Part of a small language model's weights.
Size: 21 layers, width 256, 8 heads of 32 (4 for keys and values), MLP 1024 GeGLU, vocabulary 16384, 24.8M parameters.
Training: a variant of Adam for these matrices, 476M tokens, 4751 steps.
Each number is 128 + 24 x the weight over its row's rms, rounded and kept within 0 to 255. Layers, rows and columns count from 0. The size above them is the row's rms in percent of the matrix's.

# layer 12 attention query, 256x256, rms 0.127, rows 76-91,107-123, columns 192-255
size [113  93  89 120 104 101 107  97 105 100  97  96  93  99  90 109  91  92  99 102 101 101 106 107 120 106 106 108  99 108 103 107 104]
[[131 146 130 113  89 133 149 114  99 113 114 102 174 134 111 132 179  96 140 139 113 135 116 152 106 152 178 164 164 146 116 115 118 151 129 131 131 135  73 133  83 146 106 130 135 128 129 107 124 135 104  93 157 143 159 114 130 139 164 127 155 117 157 137]
 [127 146 100 129  96  90 149 127 157 154 137 101 112 138 135 198  85 122 103 135 107 118 151 100 141 103 124 121 124 118 147 141 144 155 162 159 131 120 128 199 133 163 125 154 142 149 106 148 188 100 141  88 125 133 105 138 116 139  93  93 120 113 129 123]
 [128 128 105  99  87 119 143 108 148 140 162  87 150  78 149 179 105 112 102 116  98 116 129 123 176 151 117 118 119 159 139 109 153 140 143 151 134  78 122 168 106 121 141 165 162  86  79 128 170 104 127 105 123 177  99 147 147 131 120 100 122 108 117 128]
 [136 145 125 109 144 101 141 160 146 137 158 111 112 146 125 159  73 149 117 125 131 106 124 105 141 138  97 111 126 116 130 127 116 167 109 145 131  94 102 155 150 135 167 115 145 121  95 144 155 126 197 122 107 111 107 113 105 143 133 152 115 116 151 146]
 [168 110  89 119 110  81 103 127 130 131 177 121  98 171 105 128 113 132  97 114 106 122 106 121 121  95 134 113 136 100 140 146 142 169 131 107  96 115 117 117 157 124 128  95 144  96 126 164  89 136 123 118  99 147  87 110 123 149 134 142 101 107 151 125]
 [119 146 161 154  95 139 152 179  67 118 122 137 112 163 124 115 167 110 155 137  91 126 143 114  71 155 116 136 114 109 120  99 127  99 116 154 142 113  96  91 123 143 108  83  97 166 104 119 125 126 106 138 187  92 130 124 119 138 173 151 133 107 147 102]
 [123  93  97 158 136 115 110  95 140 157 139 122 141 112 161 106 104 111 154 139 121 159 196 117 147 137  95 124 111 123 137 142 169 117 139 114  98 142 182 138 153 120 125 131 136 116 156 135 128 155 131 151 129  87 171  90 130 114  90 110 103 126 114 140]
 [132 111 146 182 113 115  96 156 112 124 152 157  63 160 125 123  85 143 164 120 142 117  93 146 122  91  78 147 132 110 104 168 151 137 123 133 140  80 137  92 129 146 142  78  97 129 110 139 125 128 158 148 127 131 146 126 133 141 146 163 138 150 102 147]
 [126 119 125 132 124 138 117 106  87 135 135  97 113 133 119  57 177 147 143 145 119 169 128 145  76 145 130 135 130 153 137 119 127 125 134 124  98 170 119 130 117 126  85 109 131 125 157 133 114 139 110 126 136 133 163  94  99 133 130 132 104 114 138 164]
 [123 167 154 105 134 142 160 127 148 147 130  50 162 105 153 130 133 117 115 164 148 136 144  98 111 153 146 119 116 121 125 131 114 127 123 113 152 151 116 133  99 148 125 150 145 121 112 138 157 113 118 116 156  92 159 180 149 123 153 105 114 104 134 114]
 [151 119 126 134 149 160 176 119 119 113 118 130 119 156 106  75 162 146 145 143 150 177 139 122 107 150 130 119 113 142 135  68 124  54 142 101 124 175 113 112 153 126  84  99 117 152 151 119 118  96 121 122 163 108 165  83 115 131 105 134 128 104 137 103]
 [129  80 120 175 113 108 113 135 112 119 117 180 111 135  91 117 145 110 123 104 143 141 122 140 119 107 113 144 123 116 129 112 142  98 146 128 118 153 158 106 131 122  81 106  96 133 189 102 105 152 112 141 133 137 118  83 126 142 114 126 159 162 140 133]
 [127 131 172 145 137 114 137 145 104 159  84 159 110 110 113 146 154 151 120 115 135  85 103 123 128 142  95 120 112  77  88  96 117 106 140 176 131 108 130 102 107 110 103 106 131 145 109 125 145 129 118 153 115 116  98 125 138 131 139 197 151 139 120 110]
 [111 156 151 133 144 155 129 145 135 142 115  77  78 104 122 147 125 130 123 141 134 161 165 118 106 183  85 115  87 197 148 115 134 140 145 130 120 138 125 146 121 114 147 127 130 141 109 122 161 113 151 108 130 105 198 125 160 118 151 137 127  92 123 139]
 [134 141 167 113 145 119 137 136 158  87 117 115 122 111  99 150 124 156 160 121 133 163 128 138 117 137 162 106 126 156 126  97  80 193  97 146 127 139 141 142 139 141 113  95 110 171  98  87 119 123 132 114 130  94 151  96 112 119 130 102 159 183 140 140]
 [149 107  78 107 125 114 101 129 119 104 140 145 177 122 148  84 158 124 149 118 121 162 146 157 122 119 138 126 130 164 158 123 142 127 128 131  82 166 147 166 116  88  89 155 124  90 146 109 117 163 115 116 132 134 158  89  96 133 130 112 154 151 127 170]
 [119 119 112 116 148 117  72 126 155 162  90 126 162 114 108 121 103  84 104 166 100 159 110 109 126 104 111 117  84 118 146 102 147 133 153 102  68 183 124 120 156 128 133  97 139 182 169 148 116 142 129 100 140 134 164 138 134 117 137  94  92 140 106 127]
 [111 143  96  86  80 140 183 100  93 104 134  90 152 144 124 159 140 105 113 119 117  92 133 159 130 140 173 190 159 131 103 111 126 157 136  75 115 114  84 157  76 124  63 152 136 125 162 116 129  94 110 122  88 125 104 135 138 161 100  99 123 105 124 136]
 [117 113 113 109 104 114 135 142  96 120 139 137  84 100 143 143 125 167 162 123 127  92 163 112 125 134 111 139 119 136 146 128 130 132 100 172 148  85 138 155  86 160 150 125 139  82 118 124 167 147 107 164 104 125  91 124 147 114  81 115 125 108 136 120]
 [127 108 105 103  80 145 121 145  98  91 164  84 129 132 135 136 108 135 158 110 110  47 148 116 122 134 141 156 145 153 133 123 149 148 106 147 153  81 158 163  78 156 123 159 134  80 136 140 146 126 119 158  86 145  97 139 122 144 115 139 103 106 140 122]
 [137  85 143 134 140 141 176 184 132 141 146 143 124 155 110  90 137 137 163  93 127 121 127  90 120 112 110 125 169 126 131 126 102 110 108 191 125  78 108 110 115 143 181  74 126  86  97  98 125 152 160 158 170 113 133  97 104 132 144 160 153 126 144 122]
 [156  87 111 111 138 118 110 123 158 127 148 135 124 140 122  84 185 138 129 124 144 112  99 108 130  98 121 130 150 153 136 134 152 168 127 143 115 112 138  70 128 120  94  90 128  72 146 113 134 160 100 111 117 159 161  95 131 146 108 134 100 119 137 181]
 [115 164 183 188 137 136 132 156  62 101 127  93 141 139 164 140 128  97 125 167 131 105 157 117  70 157 112 114 117 101 113 112 129  92 159 117 115 126 117 112 144 164 133 126  88 155 131 141 132 112  96 136 148 148 127 138 158 117 176 119 132 129 108 112]
 [125 137 128 149 151 103 106 148 138 158 162 129 102 108 169 109  95 138 123 121 146 148 176 113 105 147  92 117  74 112 151 104  99 121 166 126 147 154 164 139 156 102 139 115 150 150 136 132 124 147 137 129 127 123 105 109 135  93  97 126 132 145  87 132]
 [148 128 147 192 151 119 109 188 115 163 128 153  90 169 130 135  75 118 129 116 132 159 121 159 120 115 108  93 104 111 126 127 118  84 127 121 105 115 106  92 175 131 164 101 128 152 110 129 121 143 126 150 169 162 149 108 113 112 185 180 163 135 110 123]
 [ 89 120 102 121 147 122 102 133 111 139 141  87  92 125 141 100 105 131 122 113 110 119 124 131 123 140 145 141 125 121 176 136 105 115 149  69 119 168 126 131 159 139 100 138 162 182 171 131 133 167 116 111 145 143 113 125 116 171 114 147 133 124 132 129]
 [102 147 130  91  99 114 142 142 129 135 148  96 128 129 151 135 131 113 135 158 113  96 186 110 103 130 126 122 151 131 120 178 125 119 127 130 186 119  78 155  58 126  96 176 138 105 128 138 136 106 102 108 111 136  80 170 132 166 129 129 126 125 146  97]
 [133 129 141 146 143 120 151 133 140 127 110 133 127 128 119 108 158 137 118 158 144 148 149  98 115 141 153 136 118 122 112  91 103 115 171  98 115 181 105 134 150 101 102 124 123 174 192 139 126 131 116 111 147 135 167 105 132 169 114  99 129 146 127 128]
 [131 137 149 174 144 116 109 131 127 154 101 158 124 120 105 133 134 140 125 135 145 161 121 136 125 130 123 114 104  96 130  73 131 131 179 104  90 159 132 121 167  79 120 108 104 145 174 122  98 158 111 119 140 142 169  99 134 128 131 100 118 132 101 145]
 [121 161 165 135 112 153 122 118 129 149 104 113 142  92 116 135 124 134 128 143 155 106  73 104 129  95 109  95 136  86  87 126 108 147 157 124  97 107 133  82 120  90 139  96  93 141 138 134 124 119 129 138 154 136 125 134 154 132 144 149 112 111  83 126]
 [106 141 116 109 137 118 133 175  73 148 125 113  79 122 106 138  89 140 130 141  86 133 167  87 116 146 115 108 103 157 138 161  91 129 111 120 128 135 108 158 108 142 126 135 143 157 140 142 150 116 145 125 167 124 121 114 139 142 160 165 164 112 143  89]
 [134 138 152 124 125 106 147 154 142 137  42 129 115 111  60 121 176 143 130 153 140 141 121 148 161 130 165 135 141 148  96 119 115 136 105 155  83 147  87 102 123 124  93 111 129 153 163 111 148  94 115  90 161 123 170  78 141 132 147 138 132 158 122 124]
 [138 129 117 141 117 125 110  85 108  76 137  87 129 157 142  98 138 159 129 107 141 110 136 110 124 150 163 177 146 132 130 119 144 130 142  94  72 172 127 134 140 106  94 144 123 121 191 127 109 152 129 102 121 158 158  87 118 126 113  58  96 118 141 137]]
# layer 12 attention key, 128x256, rms 0.124, rows 43-58, columns 192-255
size [ 94  87 115 124  96  99 108 109 120 114 105 105 107 105 107  99]
[[135 127 104 124 136 129 123 129 147 111 101 162 124  82 133 162  96 106 143  98  80 129 121 146 163 125  98 100 131 119  73 145 108 116 148 124  75 126 124 151 150  95 153 171 107  99 144 144  99 153 121 155 135 120 135 149 104 133 131 107 142 168 123  86]
 [108 116 138 141 105 134 148 100 169 130 120 162 128 136 122 158 139  86 118 143 114 145 118 148 154 124 118 138 151 134  85 113 154 120 114 162 126 120  95 121 137 150 175 152  93 109  82 110 121 133 139 160 169 149 140 144  81 111 134 124 121 139 114 153]
 [125 126 165 115 117 141 147 130 136 136 174 122 136 178 124  96 149 134 147 123 117 139 135 131 115 118 155 140 163 125 172 120 124 143 136 114 163 139  86  90 132 137 133  95 136 140  76 127  94  90 134  85 141 180 100 115  91 153 143 120 115 123 129 103]
 [142 122 161 117 117 120 169 116 117 143 151 145 127 178 119  86 137 144 117 112 138 138 116 113 112 150 139 138 157  84 144 124 129 118 157 130 184 112 116  71 121 167 116 104 146 159 114 139 111  82 172 123 126 185 102 124 124 161 123 111 121 111 176 138]
 [133 147 111 101 151 103 150 142  95 108 130 123 114 122 148  73 158 181 117 100 119 146 106  73  97 154 129 173 134 168 163 143 135 114 163 132 150 140 109 118 133 140  84 119 187 139 127 138 142 125 113  69 116 112 128 105 127 123 120 117 152 145 170 112]
 [119 134  96 119 169 117 150 100  86  72 120  94 108 146 113 100 125 138 143  98 100 150 104  73 103 127  96 149 164 145 155 120 152 142 136 115 145 120 146 143 120 150  96 113 165 131 105 116 123 118 155  97  83 103 150 122 101 123 140 143 191 154 154 124]
 [159  86 109 175 135 125 148 125 136 127  88 163 125 131  86 132 121  89 143 131  91 146 159 109 185 101  99  78  95 137 112 133 108  99 123 108 104 133 116 102 140 134 135 158 123 133 146 146 131 146  98 155 119 125 130 129 159 150 119 111 158 134 119 130]
 [128 117 164 104 118  94 130 126 158 142 120 125 164  92 106 137 106 161 140 146 166 110  86 153 108 128 111 112 135 111  94 146  99 171 136 137 108 106 142 113 111 132 107 111 106 113 198 112 120 115 101 105 130 147 126 117 164 121 133 152 138 131 159 135]
 [147 160 140 109 152 154  94 164  96 155 130 147  96 101 147 160 101  95 135 133 145 153 129 112 164 145  96 124  94 123 140 142 126 117 123 121 132 113 154 139 134  93 115 106 111 170 130 116 111 117  67 148 118  62 135 123 148 104 143 132 132 143 106  92]
 [ 90 141 144 126 145 145 120 144  90 142 139 141  98 169 111 165 141 162 138 136 105 147 153 125 143 142  99 129 131 127 140  90 141 142  67  93 111  98 155 123 120 135 158  97 146 112 151  62 125 162  95 139 174 130 133 104  99  97 176 117 123 140 112 146]
 [106 119 129 115 115 145 155 126 162 113  99 128 142 136  94 124 183 174 137 118 115 127  86 122 175 122 173 170 129 128 100 147  97 154 169 127 152 128  97 112 145 138 106 115 151 128 133 145 176 132 143  91 155 180 155 131 104 132 108 107 131 162 164 157]
 [ 84 102 134 169 152 125 135 105 145 160 110 119 141 149  86 121 126 143 115 149 118 134 134 132 164  79 149  87 122  97  73 122 132 136  62 117  93 133 144 118 138 144 175 138  70 139 158 101 122 150 118 142 148 110 133 138 119 131 155 116 122  98 127 134]
 [129 115 152 153 118 151 109 138 132 165 159 153 139 144 158 153  93  84 113 138 157 116 157 155 133 117 109  73 122  91 125 122 151 113  82 129 111 118 140 142 138 131 162 145  76 130 140  92  86 106 137 175 107 110 107 135 137 150 154 120 102  81 116 114]
 [150 108 137 151 117 134 155 125 104 125 110 154 125 111 166  98  96  54 116 133 148 119 129 154 148 134  92  85 117 144 113 162 152  82 128 130  80 141 109  97 130 106 128 147 136 149 104 124 119 133 127 155 111 119 156 140 154 148 103 109 120 132 135 160]
 [ 97 151 141 108 132 146 109 139 110 166 137 112  98 109 104 129 133 159 145 169 104 122 149 114 144 130 120 121 116 123 141 107 102 125  99 118 107 133 102  99 127 111 128  67 133 143 174 145 140 163  94 135 123 169 133 116 144 106 154 104 149 136 123  93]
 [ 81 115 118 134 123 141 128 136  95 142 109 137 137 165 161 126 115 159 109 163 139 131 172 110 107 110 143  99  96 150 123 122  91 108  95 109  90 186 124 144 122 155 149 117 127 149 152 112 128 167 150 124 117 132 123 133 150 141  78 141 130 114 102 138]]